Part of a small language model's weights: gated attention.
Each number is 128 + 24 x the weight over its row's rms, rounded and kept within 0 to 255. Layers, rows and columns count from 0. Numbers have three digits each. The size before them is the row's rms in percent of the matrix's.

# layer 5 attention output (transposed), 448x448, rms 0.193, rows 40-63,104-127,168-191,231-255,295-319,359-383,423-447, columns 392-447
090:125045165151105063136110166134139124125110137163106097100124115152154149118112116123165151124118111134146105108137080187089093100112136128131144140100141151106137126140
102:097140140103111146100117134110130084101133132128134116132097152166115139166137092181125072101108135136134070110133116144124139206122162136127125143150156117132138157132
094:129133108099141165167130126132098162134108109155145089137146167116157103145164128123129121151146138137159107130126105152137099156115128134136167175096194099138122142102
134:151134119113127149147120107146151150167160100129077144109118146084109136101111130162140121179111093143124139132150169128101102141094117114125155135127148141129099111133
100:134125185124146135112108145114126161126131134124150139132107177162114115136176166165106092138127122127102096088169118106083105098139124136101116144118160090101129134173
093:086126142126130132128121141139120142128127129130141121158136139176116152174142103129097136072129161159115128108103144122123130125127130114127114117121170084111112091155
088:203119124106120099143114069124136138127135102152118121113093132160162073145138106140138128112108122159120094088135152126118152160117106082151145138139091129111124112127
106:104160169117126118129106173111118112122111109142122155127105127127119161167121128133160115145122162139139134130126116087147138129147128091115137098159114089079134159133
105:127094131130143137126106142169126114094143096098156142072132102081159135125103123079138156123166165118096160141110141110141157150160129117158126089111123156147132129129
092:125117117163154151089124144111139115068105157131171189156162123144165132123151121084110179080141140072104111128125120143165169146141111109111159117113158140108141121137
098:126128180115116112149125113104121133122086097070105124100149071088115130108107114122146121116087097168143180140151142083130097133167141096110123144141130134084174142134
085:154103107117119084106140127074110127093144118140105139149137125103118158158128113155117134145160156137140132128137145139121175095111124151131110143118104111098137141166
102:140091181122122152113102178166123130146184072104140156117138155154101118140149128157125108123101161143123126128144125131102128134126127110173160120119098095100121075146
085:138140167123155158164128143119120097160121143143146130125078060124105155123139113117162124118176145138132122126120141105105156091108104125121135158105144140104171150143
095:054130135142127125104134138122166085096122104087136134134122163103138125140149142073111132109131146121129149149095116106112126155150133132141081129115134098081122052144
090:111107114112108135132147128134123120144115123109139126114155137121104107140125078114138129120138140105127162096119138110123125133155090139104125140145154157095141120127
086:213107148124142196135140147084100132176144087147078099158133090121139135120120117113115113133128092103149109125147126163104086075115123144131161120110134126135107119103
083:141104151135139130151151139143150116176126106103123151134125126131088142126062152115140069134128171106107126134100119113111110095103103121148113098137150124086128122167
098:132100108090105159159140144152089149131121139149164136143148173151099126094171145152074109141142153124098115151107141152095102135128130164146111127118112125153102169138
090:133104117093149144176119133128129094117166121121153122126163119100138118129135114141129130162162142133141161095173130143147122070118111162132129163132125131133151158102
085:166138128107106114118178117129077113105125109132149097109108162157098117122098131129129149128125126133135120147126166134093178134120159115096120099157121103158097185132
093:186138138087116167131097178147150130149102123122098165106189095085136139171087118097143120100154130139189138162136115156120147133099144106116113164128114126150145095132
091:156156155093082093128139128166146108130161123140161116081170114110110129123128100109110162139140102139177108108100089119139104094145132142146144153124127185125205162132
094:125109106156170142124132113116104143123112146114143129120112135132136110156132121148104141097092138136109136107158183098122133116125131111122128159138115111137130124150
092:124161115126167121163149168107119184124096155125160158110118113107114123116102106122120112163139132137153136098135155175146157146127136160149132090128111149141102116116
089:141129107108103096128128168114149156132138187131118127100108130110127125098111165134103093127112119109102106142163179095076140134116130103128143126103116103083158129101
105:125085133103126093084154088171134144115181111155121107128121130143074107122125110145109139128153204121123153144176117135119163121088125126113130125144136114123116137178
101:064145131154132148124131092124137131134168116169146105104145080090179122116130102130125112110123098136145133135075115151138118147163135134096123084135127127123160137063
094:126101183084108123156158156103102116116120127121130133100130158151130138102137155142126142123102132106105113123129159135108146080182112108125093123159134126120166130108
118:106152103115124134090166125140145113086067119114138142127130126097134091140089130135111144100093164124121106110135110146104101088161143147099142132151154179129128130145
095:177104085159104165105137192139114131133128134114141118151138108153124140141161164113173100086116106144122078153112111122120153167139135119147079116122131093118158106081
091:118085114095130126189125105149112156151125123150147157113081103091153127120074154147116127117128104123132118130126111180134096119076112173159184143125141123138139133127
095:147121109106087089117115116087134093102146102154124092111098150152123136147067129114144128168145094122083145135152125120152116151064160150113094118067130113151158128165
089:138130096145107094138082141118153121130117145121136151167138137162133156148138128167129110121120117138130125133108126112181137151166134119157144133117139136129144129141
096:156141102122070091136113142098121140135107126102125131136118173151082136124184124148165158130106163116161111133137146110128148139103144137150115115146126106116126139147
095:146105149143110148116140153108154141132131111156132122138112141169127117118098141152126163077131141197135147126116115123127141086127137122135092135148130094130142111134
106:126098142120148124129102133099118129094113116147129193140135154149116146121135138119113139146146146114118165125152158132126154119129151153155120155137084117073124068117
099:141123130126131110137132139125117123175092132174099098126144088096132167161107128121141090114126134115167093153098125131142149129146122127129100073147129128125125126096
108:166148115135141146167105120132081125180149120122110105102144067134102156128126101138136113104149095127146118127139162126120115128076128128145108140126140143146121112134
099:119106113145142147137136134126132108117169116130094126167146109110183116070157135133125128133129123142128147075155069154130128153131119131095173071135112108146133102161
097:170083117111153119137108122134076147131110102106085112102133127110110136104126187166140136121118161113087127139151126118122108120105112109136155127150089101145102178152
099:141112120131127148171119126104095146139167134147122125194153095131111099142081132125114169094157155131154104138110151153144115144134105114113085161097125145129127118168
106:131127155137138145141124106174107108129128125155085102115108105088152114117157101162079070102129156081139131144128161158101134145092154132158146151116160155125113142166
106:125113089129087116114119087132115115128170121123124092133117163155111103121172113156161164119159115138147112095121131152127156125161146092111125122086143136108133128110
105:188089081158127134164111097105150137141158096109179150114100171116116147131165084108137126087141163168141112162136100073146171125152109149159135111119122163089147141108
107:161124090123097119102129098115148127164104135157110142125122126139158129132138107125137169121140135158145137118154149117092176105162137142113125138131123127089152089133
093:128129096107167126132134086120119100086131089117156124129117139123136142148144113141142120118151123166117104115114129142097116152112116134123133121142118109093142138133
095:152134131137103113160125108137099140127133166141138137115103111144131125174093101146135180113131187126106175131132142134123138131111121163104124124156159164133167100173
096:155147136140108142151159098138145104119090097140120170107107141124128143139171117141104109133128106133104141171122098082129133151141126139103081142147126141141111174123
090:137092169164095120097092061140169108148129117076087171114112139095119121139115145141126125184154163083124111178097119092174124113148135089131118133140125111136129121149
105:108167162118152120147111097137188133119114119103104115106152119133114124145101168146116165121164120090103129111142112087126141098153078112165168132159121145149117092140
087:177103119164077094133122107099126123064097147137123106117155113132135132101143108112130127147145177115166101075151138129126158152113103060135135102114144096144130161144
100:167118114091141091109119118156128144132089089155145146168110110126130114111108113164109144110105129092178188094128125143118132127109127111118163102158093129133141145162
092:094120122130137165091097087133117102109114126124112145085157142131110120112107122102147164150101136116124148146103100102135109173143109124153120093139115135170148096132
107:130141101104174085143163125103127124124110104120153105157138184125134173089120163085093089136137120103104103122120169149088121109123137141101130104135157136102168139112
098:052167150137155150113135097183157105160148113142122137183099121124109103093129112110134107095141137139126132124112116102158111114114127138108109137123107113121059128075
098:130091095119133103159130134121136120130135117101116149123153148118124121107134095152129141115122124090133136143135100143106155117120150147087147126134097162157141134090
095:148160140129116113124127128117137105158145118113162152104126087097108148154103118125112085106151106140129154099128130114100150120129150084120122117114123152129109138112
102:135154111133174107113151138110085143149128136134152142129126087145168109132153097171119138092142113116162107114152143175130139108120113104110165094130133135124118139149
124:072176150126141169130119115114114137182075117144138121114090082145175079111127153135140092105092104135141121126137081093109144111133123098137097108101120114128132124100
111:104095146096131132133144125140138139102102135097145112087143107175158152128154145153090157107153156118104159104065139094133106147146105103108112152136100115161106073108
096:143089127126129127108122121151198139114116114108157157125130161135145105114099145122112116123104121122153118161110162180142101123150183157127119135150147108148150101076
097:118100105114181122191160140117102132115136089113104102156143129129163177151181155127146169122142145116128151146170142147151091122135171121101107147112095143122140178096
101:088137099166169108146153111112133148088127154155095122145126149139109149100122146121156123112130130175114144148158144104139124107185108163169159146153121161081146134068
125:063140149112123128166150118150128122103125127093105129095150161094151129119131095141094095133128124102160135076131109118143147179137111152090092137164131155107136141152
102:162133149111139107063131138146137084125153133171091138112119130153155115097127093129146135093143155111137105113118103078151124120112129106128153187135162137106162183112
104:142107159175091095149137138089155151132140143103134127128142144086164116100079104164126146126144148089161131096108148116118136134098138134128127106167105156095082084142
109:110112154142160149106095147129159087134124113119151136157116116124099097164087124149183152145108141123108154116157133103137111128125114157143131126093113162115124110122
101:149129122099153096117152096122117092116174115096147122097120102107122166118134135120094113113122109166111158127152122137142102125089113152113140183105099114141163135136
111:080116162119094164120120131092121125156117137146103128178161158179066123116095190118092106114130122094146056098152097105171121126126151112176140128152207120128116165144
114:104133114155139126118097118106108163124137112141140109149112107154150101131147080133140107158117108148137125091134088149069127096143095130097128106085196137141123152128
114:097143123096111151110134114138129143109096131133145111114140113137154102137130144098152133139116121138099149113108134120175123156165101105141118148110142137178105140090
105:115109106134150094148108152123175100130161144170126105137103111106182128116111122112112121164100106122099136152132111154119082144153136127159154123140110139138123050141
112:086106139156149108152080146150185160135080102149130062128157099098165148093117130128145120135148133110129131126136092159112124081111100160146128131127121169146142108144
098:104143171163106147145119146108097105127117151124163123107100150138138155135117131084118123119085131117104134135136124149153174156136166118110094147124090123106140132167
089:150103114114163130135171121119131145157166088155099122150144164135139092119123116093166137125148157098127102110159094135107127132134103186115092093131114112137135132144
093:096185197159135135176101085145141137145127119121084090119105095125123139134095117133095112152105098129161133107125159157116127134086160145118177169096142152133091118124
088:100207181143141109134124131130163153132121159134137144127103168152129126133136120102102183099113140128118124113093179118135133107118145142108134125109114105110123118144
109:118158136166136121087165112110151093107087152173170144131111073115167119135124116077117136136138153109085093132136143106109146062164100098112155135166168154120117130124
100:103067153119096097151157088122091146148154123135118083129140134160145115124094143147110114154093113112117131099163163161102093131136126116148131153133160145152117099143
114:137162144124143178149092114143125111111119104105136161120155107118154109127157140111125151107158184111128169132123169100114154153127136068093164107148121088099124104147
100:123147086138157076111133108122139140113093128144116163086149147095100136092102112154124120098155146112090132195127094104113173184160164147182115102140116109120166117141
111:090163133169107108149153153167158151127175131146127131139124138136127158135124147106106132100127114115129131162138081115146120096108134108169131126173152082135158100136
097:084131181120130123133145132118121125103099164143121117137128133141165131112143126092163120087147141129140149134080141148146133118116107113112119139137112133089104159123
100:096137110117100154123119167121077140149111142131113107096141123127071131139137131072125165100157141111137124132098116140129136119160157161098099132120136155124110107150
088:172156149101082143171117109123139134114191099147129144121088096094134103112133148114068111124105108116104121135144137119111160149135140104128159108129183118159149088176
097:152117125138133167148132127105100131146141072108151113143132083114081107143118162115143135131128143130107081150152139139111117142093099124086128087095141078162127136097
094:104151149158106114142117178125146150088111183105109137143131153137178130141133130107141113135098155164116119161070146115115125168139152101120137120136097119131172138158
098:121091125113099153097107097122128147143149089081137179120105130133128104121158151118135168155164192140154139141086119152128149118064138140126093120160104130114143158103
085:180184149123103127164119134148105117157106121124146157115136133131104103141137121120146133095146148127125145133146164148141163043153104130113120087153134116131161121087
086:097125090153113107132140086107120138129145133157118141107105124152123161100104109152099157103106112079169129156117114113131119161113137168148084142164114168129147085103
098:079133066143165094151147131130125180139105089135088166128116115118108122120127111104106141119130125127122126111143176105133176152083110094144119113107152125107173116129
083:139142117080123115153094121090133104117119105138167089114183113136156094126178128136102182135148135135136144136151095159123116097165101112144110125096144163161136120116
090:129137118124113164096158114120102134134163130147130134149136184151132161148155106140101140135183155137147128153171137128156164098137114157131103153160161135118132151113
094:129159155145113153120131135110145113134123142127098111111138125117120151135148170085124142114168150136116160126088108127113177139144078135135143121138130159102116148162
087:116105118112146126124108093130138132129130106113136126150119129124096132122143089123155103124092156132130126122122144129141150113129131130112128132163130144147141187133
081:062141124146106132136104124105136116109145162100120121100118168137126126125111108176108125121088129120097118125111110112114080113121147129152093140143141166135098111174
085:109128128140093122140127131117143154104129149109128141097120132151126097141111129123120164116132105154132159140123140072117144130112132147122108138132154124186146154135
111:145155117145149115125121141130109141101168141148187096169164111155148097135118112132141133126133096117134129131126118143144105151159142138096146120100156085106153103119
095:106111118112098119138105105098157181108142141158122113154162117113154111148140158135129161110127134139159130131114118116150162136094186106105126108143116122146106131130
105:155093121115085119125119101110096161138122159150146099125133113143146121124196112105148112128144138105152124162072158153121141149099112143162094134130144146104175104119
099:131091110114123149136123129099106137093074118105078140183104152138165128177125129108125204122139166138139115121115134115095158158112146113099128119128130107119087106139
100:133149161102156144133124142144115123104181098160159146129137108188115126117152121095161115139150151144173130097192078101115110098133073100145139115109131096119159120168
103:110146114124123128132117167151138127138137125115119134136132173154145075138108117140114119139134140151131114117070121117125170142101133120130145138133174131127112154158
090:164111128107093142096127133143143169122159128159154125110105151150116096168172120138132136097152114132120123161124111123116117116114122092114132144177152125121162139138
097:174120168154162134150107136123122093106143127147131130101143086122170143142146108135143084153053119091131129125151129114110099097102130110165122129103113158090138098117
102:136090105134148072088129089126133151113145140138134112105106118089110114129160118143101100174161120136133159137150148153129158138118113136135124114111127163129138138125
101:108145108112155127109142131086094105129120121128144135146092129148143167098110131110127140127183118129133134134158144125103142112110106114125123137159151136137172123127
091:082127144121105105105128121088139170141163125141111148155133094109135138146145142135116133120137132143148194104152098118161159113107120123107112126099139152102142127119
105:108132135144139083119090096102104123151144073158130098110145133087092102118116144167152108126100116133115158128125112125116100061132113162132132090131095143107113108134
098:147122075101150086130157146106125117113099125114128135134104092121124105122172195128122145158163078128134120119127135168123119149120144070125141142102149118155077142151
085:089139129129129122118145116184124149156092116114129104148145102075054129138126131143162135090074138115135123121158105115106142108160114177114144129136098134117145106095
094:079124187141123118136129151139129136110156116131121125163133136149153094157113110103157104118140144097121098156132132111120087113088116138132142146107096132119143148080
109:082145139115095159169117124176112117132136117156127157139142108188086148153143107112180109133127149164105123178082173109105160123099201124104117168094117132083130115137
099:159126095138157191111125151092096134129136112108102125144130101160147115137089131104157105104141112151138086113137083155138157127129113136084114144114126116122131146127
102:133142096111161124109123136146162113143080079093090112104120123140150136123068116109112116134147154108135102109123093133173089161117148118113140108135173134136121158098
109:143159107116139130122166142149145109107076149106148131137153137164106124052141134132148098108176164139132153158080142094103139146128115135087080132112085143127119130109
102:125098142125119150135120150084132096180148103103094119151107102126155124138148120125128142150086167107128149118131101144117133119118117095148133111163140156097144107124
099:152134109150128144125122128116115150061090160123149124130101148114145098127117139140099136118150108122151126140109110096111085136094140117143153128118117095126131159111
101:176171122155119150157131167123101159121149098142089145151159102125108145140131127130170122096099088137171115139091100168138094132073157117131106108134142060143131190110
117:130138136107160135137134150097139112156137167132123161125115118122138152087157126131130141136153116135122160081154150113140126102126099116192157132136135147145127129147
108:087139162155129171121142075092149140161090145118109101116155099108090100144136132159113128107105147093112147110118111162134105143126097107152132119091151150142126149107
104:152162110157112145119146143162114129142120166104132112125131115094105151128133094076128080101102125125125139134137127139102097155131086129139146118123102192132126154138
100:123131092131134135109117089119114126113139114100134118135140159101152107120133113196154099140132132114108120151110171071082071129135134119170136140113157147105139119124
107:126150089114098164114072134127120134091134140101100125171153194111134152111125113122134107144111143124087129132125106113124064106143111128157141128159138155132137127090
098:098167154142141151141104143136148131161122138130139127138101093114121116131115180128177146123118107113105152127100155116147145079127172066127140125088107128174146153096
095:106139113108115116137087173151114096153110150066131080128125164111119144124143133147155123154146151157189138127141118083118130075151152139128099109162085129096116114123
101:084063128126146110142109048141146137109161127163089119119141071084163139132082158128101147136153126155136160114126141149147159135102138150119146149103075124097096109110
108:142110142116142114130148089112092152168166141174097116125135125154104136123129156169152154129139101087115144131141156179199121128149129107133105124120076082123135128120
091:045130148104130141132141123113124093129120149123144116143139165121157115134049146127122138124107152115097109119088096154116142087127127177125150087148128157162128132120
109:107120053104124129098105145085136115118150113103145154135148168115116149140135099104162107122109122150118120131099089090109095129117171157114110133097165152118087140119
096:123130164083193166109163156161114137115166137115106123119142133133163133128140152101133109131068161186134144115142108128120087150162125111093109126164128145108110138133
097:146128130080118156146170148105155123125168097067089086126142164076138108138113083111171131127120121137157141140103128147096121145115160142105138115157120121142124156147
105:138102081129143168122141127080106120143135150112084123156157149129154113133145117144143129154135151110149077138126133142083096122130098121110156093149111124145125091113
110:128149166129124142152123159136153131169072139121159116148145127156179117124103135114117130147137140118103106123112125122173132172140143129134163140138145102120121135130
100:118121054139129096144115099170159086142114136134090090121124149110168141112139113067124120112139136160111140106128148098101126166107137112118119111134147148140127132075
109:121155072120094133119129148119137148098150123128122140139112198093153144119144115096144139143132136130117163089126117136126109160106155122173161110149135099137123119133
097:136134119133135129120147121163100112136119097135149142141111118105097117099134200176126139129099135133093172069154130123139172143107139148096124165126094138144137104115
102:141136166134146103142116118093133141124108179153128115105126121153095099130110147138105125118133126072115122127190142133144148109113107125163130149130120114149098133123
106:093112136120122118083149136139126106124155150168136127114083115163125109117115122130098137116139097112150112111147120145145118180159126078126133135097170120142097132130
120:126157108148114134118125172145146114100140150133160127123130197129192137157159105099130121155110181146117111119120121109105110128135160169150140110098116135120124122151
109:116119086130096096156122171103173124124135109106145118116134155082154182139098119090171136132112152143139087136092119105108102120124129128115100146160123130128137129120
103:132123158164124112098127137125100124129105123127078166159119158114132134118095118146138116126103158174129110133081148160152134102118163140130137125147124154132158142163
092:112120135123144050117140105117117116133127126129080107095181116115134142138095135136129133152106148114103179113135151160146131148132123138095120098108073146128127142136
107:100129098123139138172125144151129175137167121082132088117118185092148098123128152152106123147134139097125098139110124098148091117115149135125134133092155140083144126134
106:098145137150110146127149144104141129156113129121147105106137112103133110118125136122161124152105126144098107114126090116107134118186144108147113138141145141133114116103
100:168118147096124098071072165174159125112152135146112174116139140132116185099125157105110124142122115123107127098102041112124115143098132156112153149150146105136115151069
091:148114111118112129105122093122102125132079156197130138132134138137139136150169108146143163125095156131091102148134154122134105135125115132151097120106136124128146159150
110:168132112117124090114094131143116105188141148119113141141092113121101152145099130151145102147088138170081143119143117086115158145158120100173143100098125114123089153137
098:098115159161150162107127108165134123115135131145132140140092185159141085176090138147131141101069136088131104136103133126152138168099124119126121128116165128145147112117
105:111156094112122111115157122131145158106105121181125124125153122134133054117149094152092132120110127145123130120106096115113155136101122107119111124103181139110118147074
098:105155161189143164144149106170170095095129136159153112179124143130112177123136155103133143101100167107094120171075160149157152153125145137154166129142105089151134141112
090:120125170107126158137148178109134145099110151097155158120163129163097096145182102113133128100110164059114126089120139119139092127133107152127139171111118144144140147163
098:154119144149162095109121126143114143102110145116104140095157110135112106102097086168142108144138172136121090153130117107108119077128119103157163127144140119103167087145
101:155127093127148138133101157129121166129152092139115120126149165113128137126164109143163142134186172185131157149146144125126134128136116130119101136132063100105144132109
088:138117150171148126134126155068133122175145150134115091102137165125122155101147142164132114137127174129123137160087122154134133126118143149125114114201131139133127141144
106:097167133153108111116111152149146121167131182127178094153109094115150123109128111096096138138130125132100129159134154130115119097120116106129135167136177143117140104117
104:095139123123105086127140086130094108084102085101113137146128125125130137112090129149125159139126100109148168179133126153130155155101110104096067104123132169137147151108
100:126135147095111077128118093128137117132130107079126158105127127115109146138127144137117124163123116118119146094115126080128121113128077121148084193152096152117071167146
093:135131128127090131142178142108138094114125093140147149104148124079130084110131133134152131076118151125109096180130150110148098102116132099124134152103139152099125085184
114:141106157103150162077087155113179177145095139143169143125089147108148136140137122092105127169105138156130136147102101134173119118096125111160158145115120116136145172133
112:145142141122128146115107137148141121128124148148163127143126122126103118112145120167135104127103141141120108158140125080168148155111157175102169122152090136118147050115
085:143125138122114108121190125096160091109124143128121161158154154136150081139129140160148103159167097147142132115109124128113127147140136156140149122095112135149107104112
113:121125148096152097097095100103161140180105128166142131133126136086125130146110131121132125131090130188121135145168140146078109128126137155111142109109136130094099136086
124:133136152102096121098094139171129138136115167132105137149140098149166110126089145136133133133132165122100128150138111137119134150135113099148152123113131113129128087123
101:083132118133138080138106150124131130128141132091108152129074130142112162131092117140144160163161164116118123127117122123128141157119094144091115115146086101123109157134
101:155145100127125101136121163136122144124091134138165104136102128188099132118119105108107125122115111146137136149118137077158129138114126124106082140096138152141142134088
100:087114132110163116161164151135134145134152091115117126116157113111119155140109184135168159106146182103123148135135154139105141113124088132135124156110143153117117128105
090:101119108145138144147132114145111105123116110142144093113070176189102125095177143155127158129140083152113091132114196164124149131099117168096144124135115117126107156126
095:164116107130085091113136119139140141099124128100130173158148146155119126150138123158130136150091142115122142099142130121131125124107120153116125126152137146132097145128
125:141121139103151107188120163115162083145091145126131135081124136066116166140116144100140133145128152069125143103103143120093094104139154109143099113142124107146151113107
129:092167122164144187111098119122114122123139174128147116121155149200115110125071095164144143110147160097121129166144113123135120101128128111146104153134151137155121058138
# layer 5 attention value, 64x448, rms 0.267, rows 40-63, columns 392-447
104:156145130104101115143119137156128137163144110156132109096144101067080122116172127133112102114121161181144156090100133164098157109154130160133097097146111147119115162166
092:101115145154109159105126127097138135149151138140142164090103133130126090125084149149111130130099146110136098085131098109133170135121172060130132141107105097123127168129
100:085122085119174155102123061168142101139101117178158112151124135122090059131123095149118121123138144168152120119182083156115135169148104131134187111134162113110120128142
110:129131101100154135149194081098174147144133084126154154132111108076144109161153159116119145158117149132122129148121181151089146143131135149117138140096161105148090130110
102:113121190105121135114112154123105085118117099110178134114124129184133128128198099125131136100102152106092080135155168094095140048149108115127111143137152099149127134161
122:102153127159148105117164102105136097104113153126137111147110127107118111172154119115106133104110162171131099133127115142099137086126146128119158147113173159129107122171
093:183133096102157127133115131115090106100150127116135115092096115121102123185158117143139139144117098143115136110147125102101143145108130098163089172100103137139131116102
103:117139140142137155133139147142145128143084080128128125133114122153144141141097129131148119136130155121178133159126096137155126119114110107157158125186134125140112088124
100:190117128112092128140090098158133116096126099141114096095114118133143132135080140101111131174151108107104153136124124160158122107113127167129114120127089151148146082116
099:104125130156099111133126155131127123127125147161127169147154121113109148122155107127109132154180119124160145126129096167121126102117129129109161107129150086172135119101
095:113140115104117084115112160144114152087110101107135155140118131119097103107154108126134150118104105127136152148135187080134147127169140106092116128182117119073138143158
100:125097117131114131097139135115122120114153109140097156119137178140127110149142118146138147077130128163152118131122116125127125114142111092118103135117112091093125089126
105:141117139124157149124112140130110080138123121136173146155103092126116102126108167125109153147098108083094131129184142157110157131120130112156159137142137132146095088155
100:137122121124153119160126117146096136148091136173123131116085088134133118172139085103131131123145092116157099142124145085096139083132109137098105133134142133137174139157
095:096131117169158138131153120122143148155138149129125124122135106146139123122126097100134087153126124139123101139104130107117090087116115140141108132138146115160145130146
104:144106113102117127153123165141144085118162093153130103174128109158125105129127141127122153146125118144135141098112115159124113166138184103077118127143128145106124127125
108:192129097131114145126117118131055127144121091144104122088159114130114140108169120136121142140120131114119119134166153095122129043120102167139138108146094125128129160139
095:120103117109135127156152117113103125146141134134085143153152109167131130123074104143140135093175142130131098126099120139115142104084139113131074147103154150157115156133
116:130117103129130167130144134148115138101129155159153134156151185136115113120164135163083092106136132133101148142123143171116169150123157170161154118145161159082115113137
098:106133102100128119179104069151131062114154114085136127128135100130152117141185108132149161111132119136127135111140124128104108119160105084136118123067141152132096122119
093:165148094145180121134126093137144113128136111104181094083125119164134142077120116130124103115103142147146101182136140125133139110141185130160145103156091082114150147083
099:175127096120108105148093138112138094136082119125089158140136071140147119136119103096152150099140115166149142144126103130105156119117135134095145133138148129098098138108
116:138115056105147150102122089132141151132140140133164178155112154180128151116097110135161134141123144144122150133143127132129106186120124125107134129154114108112187173161
106:137106103176131154104140075125083142132130172116156100137138150141104117146109110171141180083092155138115145106149143099153095119136105124142115164120118161105166098172
# layer 5 MLP gate, 1216x448, rms 0.255, rows 0-15, columns 392-447
101:152120120108129155140182134148109086128106113116104186067118114098120139083138110114110110138105100136099146115153109125108102113141087130106149126119144165151116122115
103:144144126131132139169114057163110120162079118099147113128130110136121132153111104086129117121134098127092150122138123120151126118130143079105165118147120125101170163149
103:155107146128097144151098178115130128141108127147127136128121125175144102168144131150118159104138102120131149159133168130092174138115115142135133127111080120135161107128
096:133094120136143098127132167116084143099081144117140140105159139137112124112170138135160160153161130144091144160154126150100146122140126103172104103071099129154107079133
104:126148110146118149154105139126143103092125136137126105101144096100110134111154111118182119137121105126160089145154133127138085107149125145117141111182084117131101090102
103:132158124144108133104116107132113141144092110118111075145093133117193128149090127137123147135180195120125152141165158134068116114141114130155122152126117137143153135184
103:158140135118132124111130135090133123118155117092169117114110145118117082137123138085086129152136090083121152140136140134143109142123123113110109101204117143090143147144
104:123153104130139110108105102135084159146104127176101158172105121146137140103151073171153155150138104086110121095102134173137113186153117093149098128077159121091065148134
104:165085138158138159170122126127105106070131106129063110137147166123141117181145150130180116133146147106124129124189089092093104109141150151101162135135156108135123139116
100:140153125131163105073165160101109120089095161122096097142095141173134104114172120088165156160118110095118185125103126160149124132132109112127099105153113114134123131089
098:113132096117147115110178141110130102127157138150119182150098120165118165099126108160081128118114101136100122115122099169137138111125105143136130151149157128104102120144
103:123096136095112134106116150132155145149118111125163146090091113148071107148095082121130168146143137136107129115131133092112168145111099080109135097164124164155150149150
102:108134142154152157125133126132118126077158154119151129103161111172127155122065159087109132125157098138112162167123143168129126155139159145136154094136081105126139152117
104:159126166105121131110132092106138127162132099148119129144135156194167122131124152155075124088104107105139099113114120124117131112111151162157147103130102134096115116150
103:146078137115133160165143154142101129109152145134138173158113079114118127119111103109152105118104085125181130150100132145135136143117191157142106141112141160133124127140
095:161114080144097116125087100106120130136145138119114105147149094151141122120163110119178128131105180154111137132108126136102107124178124118148100126069117160172139114119
# layer 5 MLP up, 1216x448, rms 0.255, rows 0-15, columns 392-447
101:117156091184190081135167146113133102121118127116084133139110099151141122131168120109139118117136151146099123138143163146127140163116098056165118121133155140153149096102
101:141110148138132095143108097138137121130117130106135113087134182140117129177146075148135137119155091128142134129112175128155153125163152135118120132152150143129094123100
105:148139125120161116111117132154159131085093154124132133125104111168141112128152153137113155143139183148125110129116123141161092111121110118122073124061168116135126117111
101:137106114108147125177132156126115095144111144118124122141136164145119127111138104104090121174146156095120140107152143145105081074135143138111152185139126148172170130144
099:119146149104100161169125145142124150095164101127184088110167148104143117124152124118113097081115139142153144105123147128163117146112159142145109121160099086118109087147
102:127095123127092136127125188125126116118156144141148134135120121080109148096136120126173127104123137124128126075141135112128145093126111136128115154159157150103180124134
101:133091104152119152111122125085105133169124150137100134150136169094168085118155124116138138154179168143145104143103156148143122107134177099106139124089149184087106137146
106:102137206119136167134159147097160135183134106078163112156130165139139114144135116125123134140110126169149150139118113106119049096137181112112158111163121101120154139098
098:141188120164124124091122122109125108156113156096131086183116107093141110132116143144134092131162154139119129094172128137131160088084157148137150108136126125154138124091
107:086120160105138082085192158081146132155125106134110155170131134130150140120120065110117155146113117131136123172093128146114136124171150089126143098116161095152127087156
101:118115119158092177107079160126122173154110134118143117136092082133089144123128142127117126147086140075182138167110130127100150091112103144117120151097099128139143102152
107:153140129122159144102106181105113147130149203122125133101143128168151142110139107108114100147138168164170134114140131088139097173162140124140135162156099151112117103138
106:116111150097160134111129134114087172148137115130105136136112152147087069118129145115128144137124123150098145104137089133155106111138095152170132148138139116165099158082
101:114153105151139127099137172136113188098182121160117168106143097097111151176130133105144105108156169158079129120173088102093153153125114126135161104115143116188165117140
102:108147136119142129114121128162131108121096135077112129105153187168163149120149178134135095134148116058083093119119148101147153118165145112097096159116118141129117130103
093:168091113129131109129086123093113125127125130167118087107126138175094149131151106114115109155127165106114126117145105131138085109210116163138142105109113137167078150156
# layer 5 MLP down (transposed), 1216x448, rms 0.295, rows 0-15, columns 392-447
097:115181113102165115137134125077143153156096149121126128166088165141100138113128123104102168087121153130168124117107149115154145061107137099094107131097133171106099164095
101:099140121130138143122109174106079117137140152135106091129090101105084113119136139111137166064138095101159111151109103132153121136169088122132140153112151107129095126111
099:150183122139132154133104170114110085122130136151141137130144107146142123129086101172077155139103159155148130173106143171110163107148155121124119138098101115142170113161
095:110120133158113175111121078089104131078135106115129150125158115147112144134135108123133109123137141131140113137119117108120140176108126120150113137177128130123113145141
102:120147126142166099157091106080136167131139131187142102102169104145141120127127130098131104154121120159103112126106142155113093138124122113110136095142105107114121089154
101:119151149137090131110113104126142161111108140130160136167097131148117155172124158093140103120074138144109143137121127100117086135087082141155135088111147160131122105108
101:147093099127090166094097115101130113146112106129145091181106133110157092157142121127109157152157094133085142162153113098131130130097175156157138098145099154104116183130
105:119185126103130132099158121121141135166108152104096073115154140154142122155135149096122107123114109105163144140112148160156130098098090143158104103123131124102161130103
099:176103106135136158118098123141141121099134124095124123138163155138131125173130165106119121153156122121119124057160098167109114105136155119132133111126113084121112145116
100:153170159182109141108129145149090108117124136100138147122131121136134157107112124077118091086084090120147103102134106157131083117105117159138137150156120174144132139099
100:088170117120121124125150145155173102173124118147095168152126143157110161084154137142139150164109120118131120127166089156137119168165153120099104146163161159113118140159
102:140107160070147117118077175156112125151115104144131154148132136185113083092094169143116127081115128118135161093130120137123141094115120099130109119113135152140124108145
101:128077153104112131149126145135102137116132097138100097160148111128145129136099115101106086115135169095110118096132166092146119097143127123142116158096167126120162162117
103:119105150120160121108130136103104134144138100082160155111156125148151132094146151139125161142106167110116179099153115144131165116137082173156111100098181138152159120150
101:177115114151117117112149137097125125145144091097135145143153138153133167105096146109127139142101138167114095147137132123128098186148142135132111154161089115138149159123
101:115144110126106125114099097091116119117163162107135118121150107123120126148123160164157119128083157117124135165149129133114132137139133160177104168086138111129107159114